{"hidden_size": 192, "bias": "none", "optimizer": "soap_variant", "train_tokens": 651600000}
Each number is 128 + 32 x the weight over its row's rms, rounded and kept within 0 to 255. Layers, rows and columns count from 0. Numbers have three digits each. The size before them is the row's rms in percent of the matrix's.

# up: layer 3 MLP up, 768x192, rms 0.16, rows 657-723, columns 128-191
# down: layer 3 MLP down (transposed), 768x192, rms 0.141, rows 657-723, columns 128-191
# gate: layer 3 MLP gate, 768x192, rms 0.166, rows 658-723, columns 128-191
up657 106:140104153120124142116071145131144231144142086093146134178067109101167166177101090119080104143204114159147133131138119176157163095134080153066108099096156111114158144143105136038107168164120157
down657 107:209101151187115100150148110140106122150089125132065112135092071113077077104143168135056074067112130122114059114132111118069084129159166078096099178179134140103130090118133158096096073134103064
gate658 091:122159129177154182172136226134167091086170153134089149140073135112158168082086142077089094167111137120140118158110132115086117113100123115136171159199114108137077121102151087067202107119111157
up658 098:120141110139142103192130121111185122108138163152133148108103190145178125054163141092076072131073144123119147094141078136112104118118159093176127149147164105143093124160153097109091065185131108
down658 088:128112109118098141130129175108109184144119108134077144174112141153091133101127148142020083110125124129068121174150160159133154105137080133136105112175154101123111117109125111126105145106231155
gate659 102:105098113124150126130158071144131121104090108083180065117159128136112159094132127116081096073147109131087084123138121147163142080128104074092173091144102120130118100104123169110154153122064094
up659 102:176187137046107173162118142083153110156119170099056174134118105123159133155161148075083183181077195164104117187152155160074113149097161185173126106138132125089138121139088186147159109076141148
down659 102:117193133107106130133137113100115107182103131044116074092176102102077143099132132151132079131142154112117149146096173126111107195229161119139137192109147147090092112156163102139123168059140154
gate660 102:107084194137160099111179140090079156131149202104163076158125125243170195122096093125132150161125186093168107199108116139146155072171135089110100100098143096126110089133083080134074094117134074
up660 107:101070131161148095110093163149146086170154159084133111166132161132130082090135160143149138115255154129115169167139108098110158107109109153117145098107193174101116097161161157076159081159138172
down660 108:152136140151157035093124123132127101083099137147124080132167138122132092087131151102074140141123111103175175132134115154162155133088044143140140088111070122128106109134125102166122048135115134
gate661 099:070195187166081140118154068107124125073169130113080146110155114061139097107091176130161084057121153079164114186138092123128089175133141112106141058168094158123105200184118140070123160079101098
up661 105:109173137068174149154161170119100154128114169092186163163140104151097124107166167132169109101127147124069134118174159103144172141077180116162110138107125159102097066106133180139097146168075052
down661 108:097140159124147121107142121100108183132056178113155175116152153132084153123094209192207140099046132130111140163135144148133146184122141090133092102149134166159123135078110118180096181131108106
gate662 097:117118084082169126181163142210128130133127135101177113137195145155099143174186112110133171143197082148147092084081109153118164132158167089116090110149133034159076085166174087102183119171120155
up662 092:112180218131136135214109161105120074118107109112125104185134133194118174100162113149118116068178101145148129102143199146112138186123107065083141135171155069110122168180169122158139175149111146
down662 100:174169108095128154164094149120129072090089154144133141186104122149089145116159067141110067115147138135177131123095121166151148048067173101170112172147130106120162092120117074094131136140192175
gate663 102:184161205149049109166111156114146110120143108154177146119159143109132159113115118145175147133038131061108115095159143152150105154125098084109148142150205118126052154154119071176126133120110157
up663 103:081086104136155099169104119149095134144074130143139092085084144093135117122108084144059114100085124137127123124060158179137143124118196116120090155140120131170144158181084216097106209139093092
down663 104:090128148138092059117092123118110155117083072082129149122130165184156138156137083177150167105139034155106107126158142116106079105092079116098102153124151136111118144137183116113101111166113137
gate664 108:111092132051167142148120137176128030133113171119090156087130139147092098147179102153134116117156049152182140143096110079129130178107179111162176122140156136168108110133092131171188170129118123
up664 108:136164144116169158121151094072141182182130101111198124130142081117133118110137113112102145161113178168136118135133129122086109065115107184100162151094074133095141129128177138107137105179101167
down664 110:108184128178133173102145132127199111117101138199103188136097131116184167121133134081154137164090128178141085167104141122050092151166183126108167145105075091146116134109100172098166090095106152
gate665 098:179210126066136139152073165130126126182166119188112137094130118087155171102169163120098080159145144146140098110152110142079101140139187125115098141156117077172122137112174141138126113109143169
up665 102:083143108189146151102183102160094116132109141082130122116091116088120100177058107134067138064163152114145191189138139105117114197098154196112101106165117126105120138138087098124157100147149149
down665 100:104124187168167094184131118090119095154103105098090096175162107175176140124092136153112142117086096181114101113114129138137084111113123121114110104119136141149114125089128126133125167190125149
gate666 098:157124136143122140130122137163115106096173153132124121105136117128170149151110096108111169120123107117117104097080075181111161183116146073111135119106106134118158089139044180112179158094118123
up666 091:127096147131182107171175113070179168073105082113118102123151165130137099064154195107147102130099146076134155105139122085153110097148118143123121104088165133157154156096129173180123132177106152
down666 094:107173176142067130110134091110251121102082141094131068133122171110103108089028152078135081116144140106150133136197107099132107114137162090109149145142140157078177083144147123086089176122158161
gate667 107:101128086135153066175144127110119122095179129172141149108170171173133117085182154072117150086115155126170092085146119124120172116102164165136189145111121169187079085159111119127129141098166150
up667 106:095144158153138179102128126094154159135148149111130077163109105085125164152129155135131095172134054178124163127122160140157143126153163125148158129148183132126150129130147133155164176156100160
down667 106:181134101161143085154164119136129123132123116125104166131144107127111122131110190107141161133129124114150137116128069176140216173045132105156138093155112144158075106173057148114160128171100088
gate668 095:134109144086141157087151163108140149121199130102135154064170172138126147141089118127148170122120142032118187130136134126113114146088132110148106122112105167169093131124130146163109156094157127
up668 090:128085062177095134155163101138154077125086122127139079177168158133097149143153134180072130087125200181113106139131111173147139081153106091097166149121156117058105106116104114100136137104119062
down668 095:099149076156116088186186191092133137086085116140150143153162156109091175129153084106137152139150175151150117144128118078095099164143129116028146110106089108111147112108139091151137134072116095
gate669 102:146186134116158107135129150122136098111130203123181118093108142117074083142124091126107142121143075127145190145190079077123154128141134126084197182114110112069081119128080169137108174157151104
up669 094:084117115159101122132113130144125141113108087135152148124143066114131114126127135120106111159154168196171087113110145173135168114114135146170129141126160070138127055085160122138164125116168110
down669 098:138111151115138158106123137152098096147174134167213130143139159100136124096152131080098124133124147126120102125141121111117151161063144158094135168124137087195111143096034118076145088181060136
gate670 104:138140134152095161137164151122101172140109154123071059121141171103134101104170135083133103080136083085121193169168132083159115085151122102142091144063116114160129087128133100097082118075159090
up670 091:133124109190134120163164091106130065131127087125148122116161106115146134176122130153097138091162119067134141122089123111141097139170136182122162144134075102142127085048127132118176090164104122
down670 097:129076104180083201089204176115100120141147129146160119106120120104133121178175176113155121141136097086174182184163101131113196126129162101174095127161083151129133159181174086098143068131132124
gate671 101:143166165171140113090136095119066126132066096081107138138100088184187154143095114140131132168182074098164114160116108134110153132160124179158109166173147118159178149130101195109093062118170096
up671 103:170174084175153155093107170045091108160118149099154110108152090072168171135142096121114099132057129133131083172119102109141128092190155120119094189137149119125099159110134162134101179102122146
down671 100:070134097156140198170183105119075138127120135081094125138090125112091160139120155116111095098162130182076084106124144105083107105171157056102110145100080123183126110090119185154110128154120147
gate672 100:113105177133168049093077131120090144157200181079182127116149099103130118151135148155150140131171152158125159054144136161167103155176108143114167108094186109137065100118159156126198148164182113
up672 107:149196118126147152148130065179161153096144052128137124210202097073135087084161173105183132158152130117125130133093114105113094116087124189145085197157136186147121113101099129072104139111141116
down672 101:126128146122176092137099153117146160100140096113130161133172101125114153145190131120255120159159104068125161146113121133122120140091155123067100128133104142148160115097143078124109190125171171
gate673 085:149094161109154247147164112132190170132147128084120198122101113113106122081091099126099121110133107098166093126158120096092067129102109140115148181109135122123154123127124154128099093123125079
up673 092:121107174146117141112142094187092122129173219115156088117159104091097117160176122141177128093150168117160165169140122150191146110135121122144116125138058122138123132145140113107126127112082163
down673 093:120111138119157123095098124150078126097144173156112154154163137113108125112120108118254141111095123097124168098123088163103132069102084073094137102045060103136168135125148066075118104113143104
gate674 108:082120116186146129121109096137138122140089159154077150168135120138094145178134134143209100151046105172121122132117106133157140169134091173105129180156127100172123110138131156115167028065121118
up674 097:152151115188156153159119123162173162116106175101104170091101140055108161107077135113142083122157120160121093122127158120129107115117129138140088074094133157121163075170124128174163136134159118
down674 103:091089130128099078082128113160107139203140038112104120076129079054117134150126139103085159185159126098092103118109137098131030082078086080119173171141151117201159101082112107127061107153123108
gate675 106:166082094153149172122093131152172132121128095088118188121136176133173141175173150088152116109112155133136183158162174153072125147117137124082149174110126131137145152149133117152148110148135139
up675 102:113099143170180149158137081161190113108093105144163096181128122176114190104149117075122094120102096131149149128154083098125129119155150076125139124138147158116125091062140176140125125118128138
down675 100:167178115145108128169084153119170156149112092105140171117152108117112114088194139129176131228113161091144122128186114166150122092177164133083151092123104069100176109123077177123104140112148097
gate676 099:192151180167137174186168160081122121149152123119171153131131136108094122103107096134145159069133155142130095115140167104137078155104115109155181122117191165075138120101140186153143136152188146
up676 100:153087085142108088052089096158120099128082091086123082159135165152141150124160134101099169122108109098065161166076103101170168139118129159115141094146119150159075110141096077087086111153048095
down676 099:115095187121132130154155111184124106135116103178098176081127150135072158107143134170138140049160151193117223135118141094125127141111128110192094126082162126104140104120103106103122135107045118
gate677 105:150126175183131144164101157166164161152190144190087150082138143155153122160145198202124141132083119108048175137106082133144106119147178190164071178107143104116135143121187134109168119069122133
up677 109:113150141098123155153114130146075132094116132136126198133149089135165156071109142163116092165121130111193174165178095154121214133135155101077132135186130103170146142151147100135157085167144155
down677 108:151120132117127150187151107146127126096137098142124188112134126161166132167129173226155112102122178133119143161125154146113174087151209134096103137121087104192151089145171136151153076097125136
gate678 099:135172135061092159081187116132134150120182152162094129140168119137110163095099110124108092136109187155155183097100130135116027163114107105177144097102118069101130124161128098084128162119169071
up678 107:119132123073129100103165105143036147100132114157131163162109119109075137126143123114155118101149125159133133060115093117117132112113114130163100136148177117131147093092140104156178168098107084
down678 103:121135110111160081106078151160091140116125171098170137108123098098110195109132107157177133120125089119123069102127086129099168118060159072180069148175150128111108139162093108148115123057105157
gate679 103:154091115121144118085108136133118087113111121140135049100098168085174164110105191142145146112143136121082133170126148102138141185118093148152120169097130181120158161074132118118117101098146101
up679 097:127113126222162089126079090222090073126100074090182129086068088160116172143098184180142076068109089121104128097106089117119150138090120151108096162097172140110111100126181146158104065141134118
down679 101:132120121108172122143119102150169109147123166118155133110101149156108130076082184121156101076190108149139152169106139111109142119091055094161119147091080156135119180076174142066132110035078153
gate680 100:137150102160091137046126135145171109057091145100081112070165185162147166149136160135131092116137132143141124114115135135136145111177173126119115167171167106122151082233147143140130071196092139
up680 108:129113124091114069133064118177109153109176151132178081068061219218148144163144100118090108110114120167133103098115147058112148120111116094050085147138138110082136188140138155143105151130107144
down680 095:187106178097141053045112126143111143142107164076138151080123113158135120106175160160130098089149149123138112210163114161198168146138149130068079115187124145135135128148123115149149111118153128
gate681 096:092101159145148104156155102135145111113122119133149100159069092152197105129167100119136085097182139164106196132125148148150170180134083082165113131097112131135137156119134142126126123146123155
up681 097:132140100091152138125115145127108088100169122176165101131036121135150138167155131131108089131104113143138098094121106098097151188139104183115079151171107171056117151148120157136107124030191149
down681 100:167093101111181102116106076118099109166125061122166140146114124212176140088103126184122091095150126124185153124118153089077118139093142135133106098152090104121118113137157077112191148107112066
gate682 108:102196142037135129134132143078141145188211198129151113139133088165135190213156145127120128142152151156181111187094096163142130135107176160189153162178152095104084141094089137110093172140083076
up682 099:089117131104113164174175133107132105138110098124177087142140065077183096128180137085182113098120126164174088091095104116098159167158072172115138156152106152136088060112146102150124128180185135
down682 108:066145112167130060121132152137117068148170116107144139155130144125122118072189135102132174126106084090141099098121191176116117139180128088143084150099177141176121148125135173106093156128162122
gate683 105:131135134103171106133118105163114120154099101128072167132140059081105179109154086198104103090083170171109141095150084139179114111120054074135175141131095074092218132105139137100096131119103140
up683 107:088090160150123111097075113091066118095131109119143115118076137108141180139131092143070110114144152147062098156086156137096115130093098102097070107094129150228102107166125117110133070093158148
down683 105:140146173141117174145124089135124185155130138124156099151108178111150167079130163104144102140135084189132148120116131170116132130100134156193097137142127074150113163139054147094163136176083122
gate684 109:151096154070085081172113123118140149111109076146112164147157149124147062109165166163150157135117115141126148135111150114103114076107135130126163134117153062124118167119164096108168153136165145
up684 098:154071113132085185080142158135132112125181125165133168151155141132165083127125141070061165111122139160130091094156210202087130136159185105164106142114127153192097143112147069086194130090135163
down684 098:169142161071138087132135118119063143122095112116182187091180131115122146118138142097145113168134123136172099190078151132136132139082106100120132179185155137154131075141107150126145180111129154
gate685 101:154120152152103105071175081119110110179098099175137093127112100192112146148132120074155085132155147102141120143168087134221124149087153093104149190124131082146167205170087164142076145144102159
up685 101:111153145057160104094112074108140036175122129175120153162142139125078099122117167154101197120148198133144089153168147168133155184076057155202110112101114113165121111147108133128140100126116159
down685 103:100085134130139101140157098091116106126157202082167126072122115136147140219109131179073125090091122132109108126121107092150155184141125176157095141140098082152113101129123164119208134099104086
gate686 096:050137147102143154122113165100137128175156164138061163103071139156124077133203121117150141089169132099072154165093091099095182170092145125142112071136163157130167045201123104100119137129130137
up686 089:142110136141095109059103109172137098163123084124152184152169137113132135180125120155137118180119161157142111165164103089109052102137101167138135159098084102156111161144154192148110090104150131
down686 095:144147163121130176193182118159132154143133065142147116095118060137137154096130083120117105140137130128101106096175095078117153141080109146139159130130147135103178118135129172122058132068095139
gate687 097:062120130134163215164185158164139133046128123141086171168101075136091125113103091156113147128165113105094116161119124178162135220119118077161085104102143154103129160103181095109082106126118168
up687 106:153077091142113111173108076127101104100059167181117095133097140137159086130138112174136149107144085104148091168078088089114123222078140114184110090150122178118170129140130078164142105159107091
down687 108:160150167109080100110174092118072150097148159095126132123124112114058127134135161168159195144127131155146115147142170168140105150070044141113146185165116142116146113167100148144137138145092143
gate688 103:125115122064088196140141115104100143164153105167120137219167176138127132086145171134129129184148146155110130180179142096072167129099192146121157113112134136179093162079143122094130151149121123
up688 103:174067096122070094118118109139071103150131102149151155120089121060160092148119086114161114162143179114136141115112133158132142132153069079116131136125192125170162164145177107150161124122150145
down688 101:179064091125084128064165083157139155125119090116142142130167135143078156100148141091102109154131110140163156095140138117138174088177149093108145176165208164134157113168041119124097104173128118
gate689 099:155164114151175115087179148133138140136086153166129129146145145100108113136096145226153121072132098115136123195153150139113162123160119152164182147128103090112091139106154120121139199115137062
up689 104:138106139152096103167094137138165109131088110082085129183171149115136089160145180086152136133139172134111106104119105158147124115101124079057153124059113141099103111150129193131164170111086090
down689 099:099095140164144124079111155154133143098094135107164138149089150016104150150083101143175128100132184112126136152185151148135224115125116128120103137093151143138122147155137126101152160146157105
gate690 101:143097159097129159170124177154087087152181072085040154142129179131103106119127090124131168080121204155111103130092186105135143162065141148107152119112142173083145204150146140135172117114142158
up690 098:131086064086141095145179114185114141122170137119123114151157148154144091131070193128133134137145144135087154088128145201184129156134103122091158132127149109114091138008116162137174187141087184
down690 095:090118108124097117156090189130114091162174142165107170175154076126099093087148189141212150170123164172113097086117126123137111154130160116085133127110109157139107165094127111124136070065083085
gate691 097:146122089150117126135103100142111131118072129139095149205055111099103135148095051149141147117129121111070126131099103093127134132187088155118116125099129102178167101145159175132095102176103125
up691 103:138102114137153106088092157141108160105112110170151096120105126111091106143081097043082173095074181116154142100131107139180154123135105140108145151094080114216166112119170108202134091117091083
down691 102:157131138135168056124118149196138120140126130110101122132142162160113168164054105096100143165100148155126118163167080147084123117183115144112140122084118114166156064101126183102106160161163153
gate692 097:168141132119124167145096132172122130121187128151123160142161119124139135150077117116174078145173094142125086133147079123124102147115178092169176156133117135104155082157179083195128157152103155
up692 102:149139142147107080079116142198118110082162148135071068177110135123187162127105057149119081105130112110108137128126101161095164103161196132137149139139074158129138122065117096134090143128112124
down692 094:139158136180147064075160138162116155147074112088038113138130152165139083173100123116183120126106172102134121133125136105145140065164110190052165101103072085147130129090122091147130098099174137
gate693 099:128104124116096123165128165121121103181148172085101042111164119096121166112136118168034165153107118084129089078126078173114089163088147120133116139170167152171076108127149134143157151119126153
up693 098:145151122162130153152103120155120154096151186162149188077092145141180106125165090140186090160183083104096138104157145138148128053153126122179151134151145122185144044187170141181160174095107086
down693 096:090101109068113156108059141143129133078083128135131120129093114134160116112138086135114151132170109111073111146114138166140122144161125155189128095092089095135132098055143153118248118159053129
gate694 092:120153134118106082116153151133117086110135082159124188099101134147149130146152137104111136116128162177149119125096155115149149116182156110188141102111149140139108155142126110145091163142114096
up694 094:112130090169121152110106117148111197145125186127132072145130129110146090108133123114136093120104108115147154171173113120124121144109100143155098165121101099107146114111165169135141118062103145
down694 095:159104110162148186174155095181187174133112198138106075147139126083158119166116125108120190089134164125117142164161166116100105103090083111092108196145118072092120103173145197112139064134162144
gate695 105:106108162135121096102174119119133087128149108123135110174073149099174147128152067144222131108150172148164148143163077134036131086117137098155120135135133097130133120190160158177137154093192149
up695 099:078119129110093092148177103124125123074101086161163174120167085111096108153127129150155128112174095132175089122100143109121097127204071127079146102116092117086124046080103192145129069146184170
down695 101:150114152121114162127130061076097081151105116165117148106093136083167107120175063098101131111152143080195139060132102150123115091150165123140114146172202085153075136103127132149063117064114127
gate696 104:144177120092146098118195177123104091094183143093179142139154157127187172189134122152149170104157105174153119111112141141092142162152118102106125160195175123114083126115094120153136198131151163
up696 097:134137103119070107141118093169133134145119154148110122165119166105174155166155170155086160113149181177107088116155158080106137139118154165189184180132158098152109150101146118109090127111144081
down696 101:107071100175145126136177117160159168136129168159115140149184082120125148104156116163112135077116134114122064187175145113148165161095104137149137120114049145142131135099118098078104154125143111
gate697 093:137175152131205136090118101167135071095152099115119145113153126091131096144089138109089168160116058075176067133152064112118151092105120139112141117127095137165132137154103130110165115120101119
up697 101:114139085118155133135123123127136112127119152145095165131170161176137143127170174179129092098155129190124087135108138118109164165115065074152089154174163084075095124102100145158141133191167126
down697 098:131118097161088094126175118143204076103206149140110184140159184155113142130113124127107139136143093225137096084171112118152161128134079142114122197107128163165115175097128122141125125106108149
gate698 094:157150178082116179107171130102133155100153113134143108027173170126195145163107113127181121080135105100108111135134096109110123104175155109171123145138134224111137068127121149130120091145101106
up698 095:118131121095136102107154205110052107082126164103125114046169119138145048099077119128107158141157141131096138059092147122165117118178120128133121110147148186153134166122188116134104175185089108
down698 100:186182107111171143114134119066111064147082119080122120084099137107161050154108132145091083134094153126149146117119094141144127121158156189109123164133108149134159165067090117135128189154145109
gate699 096:165115130087143066099123152088156128164148091178117134159137118138162189158075118186143139123131132109097122185099090152134215120153074148137110125138191124129117120124150155117118098117081099
up699 096:079153085160163141186087115169114149127141105094130130101114161193124158163153056122152085101132141147062143148100161147137151144124161128111125077102170144101128156152116104105042096141141174
down699 101:177217112127110095135137064140182168125107115119144167123133121188164136117172107088126130094137123076112195116103143096096097179126091135078159101184085098090110105136125150084157119155096107
gate700 097:169114157163147089128079090117163065140104098088102168142151140105170100172095141173165120119103167167127033111136143144142131061075143095084182174096176121191135149160135090134171079125126108
up700 099:074107133205145154115130206125210114179113112161067128101134084133132122122154195108134116117175124134144050144090118132090218120079099123101112091117141101153163154115094111119120128080127149
down700 096:067061175214133139150108100132132058186110105133089141090114178162182106080121120101139099159134117087158126161107139069164086094121112119163116089112165159140162094118155083145100136144081081
gate701 102:109128103110082123131081141115117180126094142108076110148043124127119141091120146085127110152185117185105126152090139170077122055149107099153108099099158137098124111112139154157089185140087120
up701 098:190144148171166123119156128093157124140166158130150119079155122106111114115105085163113155043152104113206172132145169089170089187115122113114166140150127097141104162124085104100103112109134134
down701 091:147119193092110092110191092111115129067202131105127140114117137146175114144099163119143097080155125109162134119149104095138090127092165166076120149124109111131081071161115048139122099079115119
gate702 089:096165112164155130136086128159144122142066119131159127140117145133168162134167088112169148098159134127131150182154089155146136163168093061097135164169115140072121085078131081150160093097118093
up702 095:157090157124126122154141156095106151122185156123111130118112129119126084171127219145093102168086133134109103094095170127080114090092160188154106058116147082174104183157106182129070156158102169
down702 087:161138093117167107166118118094169126155174153118148155146153145125060125141099163134079151120104146170114099092081125083090076102070155160140153125062087136121109159144147168073092113117104121
gate703 096:095169127137103150099034106040105121185150138132138133101105105116079082079141108147189117100212146184130113141160100111113104119090176066120149101167128149109136154132133173149110157162118111
up703 096:166142144157105147101138174146113133080126136157107131108131133095081140159138085074146138149099167075116114187068123132183155113144095110128096142137135148113102123152137185077072166087134097
down703 094:131122112118128125147163098133190163108157156182121132122156195151156116125154124138122110210069135126096155157105153093142131168149155137114152067118129105182081143229133111103124121127064109
gate704 097:144169127153149117080154122084129141190130155092150127141082114110124097115188132154120160099174071176126131174149186092115137072163142118114089109065128117126173125103098174117142139149076156
up704 101:109175128135072126157156142243183168128135163122118119082127126103151164075114049133109075103079144148109165152111169123147126162185148144157135089155094127145105097075090177068121134127105119
down704 102:135114098098108171131119155140152137076065146142145109158178107131081142138158133145092128072145128144141110100183066130185141158124128138110155163173132127111064136142117168103109137117122179
gate705 096:110102079135151147083146123155136110116098110132192172137172165170119138142132120117120136117137153168123105106109096112158115111102160113148081069020212114141108118158143110143147127099105120
up705 097:108105077146169125086130140153149086154122120124130169122136069114080126150093144165077145173167138135105141070093138102152105176148159141090109123128172104108116139107125143173088139082166164
down705 099:136136136101154172142098133101165119134140110154120165126138110122150144099143096086082131136151115157106146140117174120155143101074138076151143089073151112153170158154118111123134124087210193
gate706 103:130163172118115083072134161151140111078067106151106162130088171142157185163147115085079149157127132151175118128129135137130133115160112116151131166108113130131140155128172174128116121130141132
up706 098:102109142146130108098077128126116107178119057197152150124137180177152175172100124189129150142160167144167144121169102129157173138085101142143101165120131119049155148086100134131195097117087170
down706 100:153146198157112166121151132089045074082156147106166100142120080125144083174116130112107106165104119113106096140107152173143092110165114130112134119124079082101096138113149133134143144165120125
gate707 107:123146092109158113164150117183136119148101121116118132156148129145167185164101068119153069059111133168150117149115071162131179112160158169171160163113139174144077117089109129126164175135107139
up707 114:104197111190151107112168116084150145136149076099110148109101124091067139129156114083154148124153051113176110132104139129109118130137134109132110127103125094095121087120139079128105099035144094
down707 112:136074044161128123149079099122086128136133163089120121125124114115116124163140127160111150060070091129133104151128146122104075135146127082117116129087181125118134134109085119108070114107122119
gate708 098:174084147119117145161103144150154108121068126101089140118135099117127119165074111100092097141169112084178108154220082182124132105109111059115139145149114082138175112152143127221082133145075187
up708 101:124129166142118211193076125122113143073078140131117115178163104139112136188102056141169069169123174145146134118143160150139178155134092170096144147124107155160169112164169156187076030175164179
down708 101:076061109148135082148098113157118110140163087167128244160135078117159092126148073147153074131110141127119182062143098052134088093133127134137128109134167096138157141100063174116132081130130128
gate709 107:133100109152081148162173163125167087163179114089168095101124103112189160119093140138147187086161166159109145125125141181120114159175070106120132122120110086091136149151144151096079128156089122
up709 107:096126196075095157155178142122146142158184090082147098109173141139169166146137119126226129073202196173166130180080184069113114159117109148132121138134176142114132127156149136092142073148153154
down709 110:106146100134177130180127154088096088177146130098118131150113198131130116118132143079189138063117181090154150121158137152120154124114196154168104127108123130136181086201075136116126116111068165
gate710 100:126167153122209142122193113125146111118135133072094098147108129115116182165165126130145191128151116081140105150187127118123120163058118053167155085121141147080158113112150151112103127089131152
up710 103:128165183161125155160123171103158095085169083129083129142140088118113142188099130143176146072153089122147138157076120173120095119174122195132160088136136189185100118152117125159092146154106110
down710 103:121119108177132130139079140148111154117168121179178138107136102128171118122149075131053116121105114193082110180165148091122120131191155120147112131150184094214082151108121160145124152150141100
gate711 099:139104100095168052117157084161098126095165114126111101106129132134175112173173160137157147148135116118097131157156088104119145149126088117164145168114156106130066154150160187133127168163093117
up711 111:146108079135174169096111121188084125082130065096095096153159177107143044116125133109173143143186168118153137109181188084096130144166145125150166104131107159155162113124185153114154139191078194
down711 106:146034095138113106112062140148113152094100114123119099131124164097107070132137129124132124152143153167189203133099140095061163119164135149160150139041105146131161126137164155131100106126111168
gate712 092:170092151174119147175156120099144137123101150123147094103151136129107147193099128162104109147149147137135153161193134119129127170181151135140145089120123049065158066114130110056153156133127112
up712 098:135115126146114207148151151135141142078102137143154057116116126122123157148092095192160103132180125116133109135158195119133163143207161173123148130146115108101128165179091120084140140152145140
down712 091:127093146098152117100056195188149107159097153136152140151179123151135114101150104120122139131110116121159115112133124171148124063138149077103085154103123145146109126109098132138105087150011135
gate713 105:132099153058160119143131079145199117153161067133124125107180143092098170174131194100152095096144087139139112116098089121137180175174084090171165174133148080147113135105053112117179129178169134
up713 110:113091138143133140083155097146170101123169139111141137123076131125147062064157144105139096149192107064145071135176139122172104093112140096089123111082137167192177126114170141105152108157165149
down713 106:134101154136113156134120087165167158145100118130182144119152125095129114136131130111164147123139098136091136141126131149157081061152201170112163144123119144146149153104125157164103118164069133
gate714 099:105142067119093149091151125186146104065141160107139134127165171123121103136109122178106150102177105142171139129130096078095117158087139109122118178093158106041092095158118138128131129091193150
up714 097:159133096121146106134109121146076142100092103089106147095158155111055100121119156101159109119141141233165121129051128124201159115162115162142097123149098112150125133075156132129120122189149061
down714 095:123165121171136110118161170124095116143102095135105116085128127156176141114089124120155106139150174104134089155092034109129087177168101138146119104148112141142113186160124168151165084170109126
gate715 108:114143124082144095128087088165154094096120185117153171111120147115123129142131173156152132144149099139085116105140130110149144124174111166171160100109211082165142132068127172115148119102175135
up715 104:123139142133121174104149109159090184132159101109100116086087057115146122108161098097123152103120128134185127065140184122152098138102185073114234152156106145122113109191141146183134104139141098
down715 102:072135139122097118131126091109170122157102130119117121090119101061151169139108094129080149133068135122165149145176156142130060133160186177190146155137151151135197159142142101105173095133177119
gate716 103:083111084121172110106085123140124133118104097165133122139110182137056205128111118079136109141142157137221154079135095099164078106141117121063067188080164123148124023089153163101168115124085140
up716 104:110074069120104143150127137144100126121147213144111143161108135073108099144110153128128155112147148153179126148085112143114110133166153172139125112129149255093103108095101108059136129151079128
down716 105:154125158118153081126092128052080111118157135162140092114129131098125096105146139149171181132162171093123106110141051179100105163159142085094130096149117166140123095110162046125142133170112104
gate717 094:098156157077178172103102127079140128099129093131110154120136114121178132082183123193106125072153097079133120142119111164125121080129140131120067093103147155143145125141212168149221089191129209
up717 091:087153071182077152162140076167151116152082154148098090099156105090076125179179203148135192135060170189085123134106150101090135158103105142153161094114107052094165111102108119128083170107105150
down717 091:112148141142106164138136182109108179172137176130095141088119095142089162104137117146164137113135156187160117065081092130106089092093141141092120159132131119121119119099151114120131120171048117
gate718 102:140080127199111191148110107158088117074095152080108155170084184181067105139126140048129078120103100146089105148124145142113102113115222126091153137095153163118127135113158131104119115162114160
up718 103:163174082197121116169179163179120122109106121100113156149043123141166134120096137129125144153127117139115125121082148094166108151157144148054065087114100121161046114090111161130143123163116101
down718 105:134162061202100088110137158172076145149120102101082109069091114113140143086136101115195145147088116170095090081092139120090104148118123117083120108070093161110176093146104105115132095136149087
gate719 102:169119173135166156106121168121064120101132162128149150129056131132127095129080111105133149202144130105116072145159133100098177116122050149116119146107105072122146202131112142071110143087186151
up719 101:173091125130151135087144123109152093063195165145027106127137162137109152083091080079136108200135112051120139121146120121099093113133114126111144092161108145131157097070170120141106132152154208
down719 100:113115045139111129152115200135115117158194106185144173096101141153115081158164112129095139064120038142119133125149158155169108135147148119092125121193090170176155076183168078070118125081084114
gate720 087:110104064104071098132084116106152135144151123112148122188112160112137126119162163086114130134097133112143148102150194205144124164102146158166076132077116131066128071120178096109080129129135077
up720 091:114105147106073157095085155094163126112133077094141128103156152094134159125142148122074160122093128102171142104059155123132166141089174146155116096097081170122147105113106115154072101140101118
down720 097:101130100138125175103082143106145079115118115115122118152130140111172165151132165158117070166153149162162168095113136157139172106092161135124108170101093122130097104137115165127099182158128161
gate721 101:100154090152119122074181179157142161145117102157089165079161186142177110116059132141114161114159072118149076097105121132135098166182135117106099093091174164155136123091147123111129095101110129
up721 097:158111152128117127105143103204120160109106088140118136119184073079153138146119164180119077073162151188140126058094103189162167157084169145060175101089114151099121136134123141193131172109155093
down721 104:132123076117145092108123134148128091107116113103079153159089171105141064027103138094189097144104041165124078160062070146110133142127144170131076128101123118108092128171105095118087147146127151
gate722 099:082114118136090181123094115102204144118139126103106150144178130111102131125093122138110166148171107169161204112185142148082141123124079080121107085138107144107076124138173142116180082139141154
up722 101:066164104094164105201067145108191148151129108159112079071097134116069017085155087154106107135102174149105106148120114182127140117155110078123143067175147152079162163134142133135162096134084152
down722 104:060128147125118143182155153167095133125075104147162121143099114106066143127109121097123161169160150126171078170089118165097138103116087104155187112137145169164120074155094139126091072097087091
gate723 097:091093120168151189082097136170112107094170135222096153110132149083116120178092129139071139131095190136154108116120131117160112167114194090094154162126102146095122137091124099149140169089147151
up723 091:124142146108099143103192116124132150127123082125199128182117151177153104113143210127152145130087134148155099057140167142130167144147031110113078109125094107138093139095097089112100142131147193
down723 093:138111114108171150182152156170131189145101135130090135084124101140134141108131107154143146158160148172131126180111087154126159158096092138082104125097095115147176125201126124141195096137115084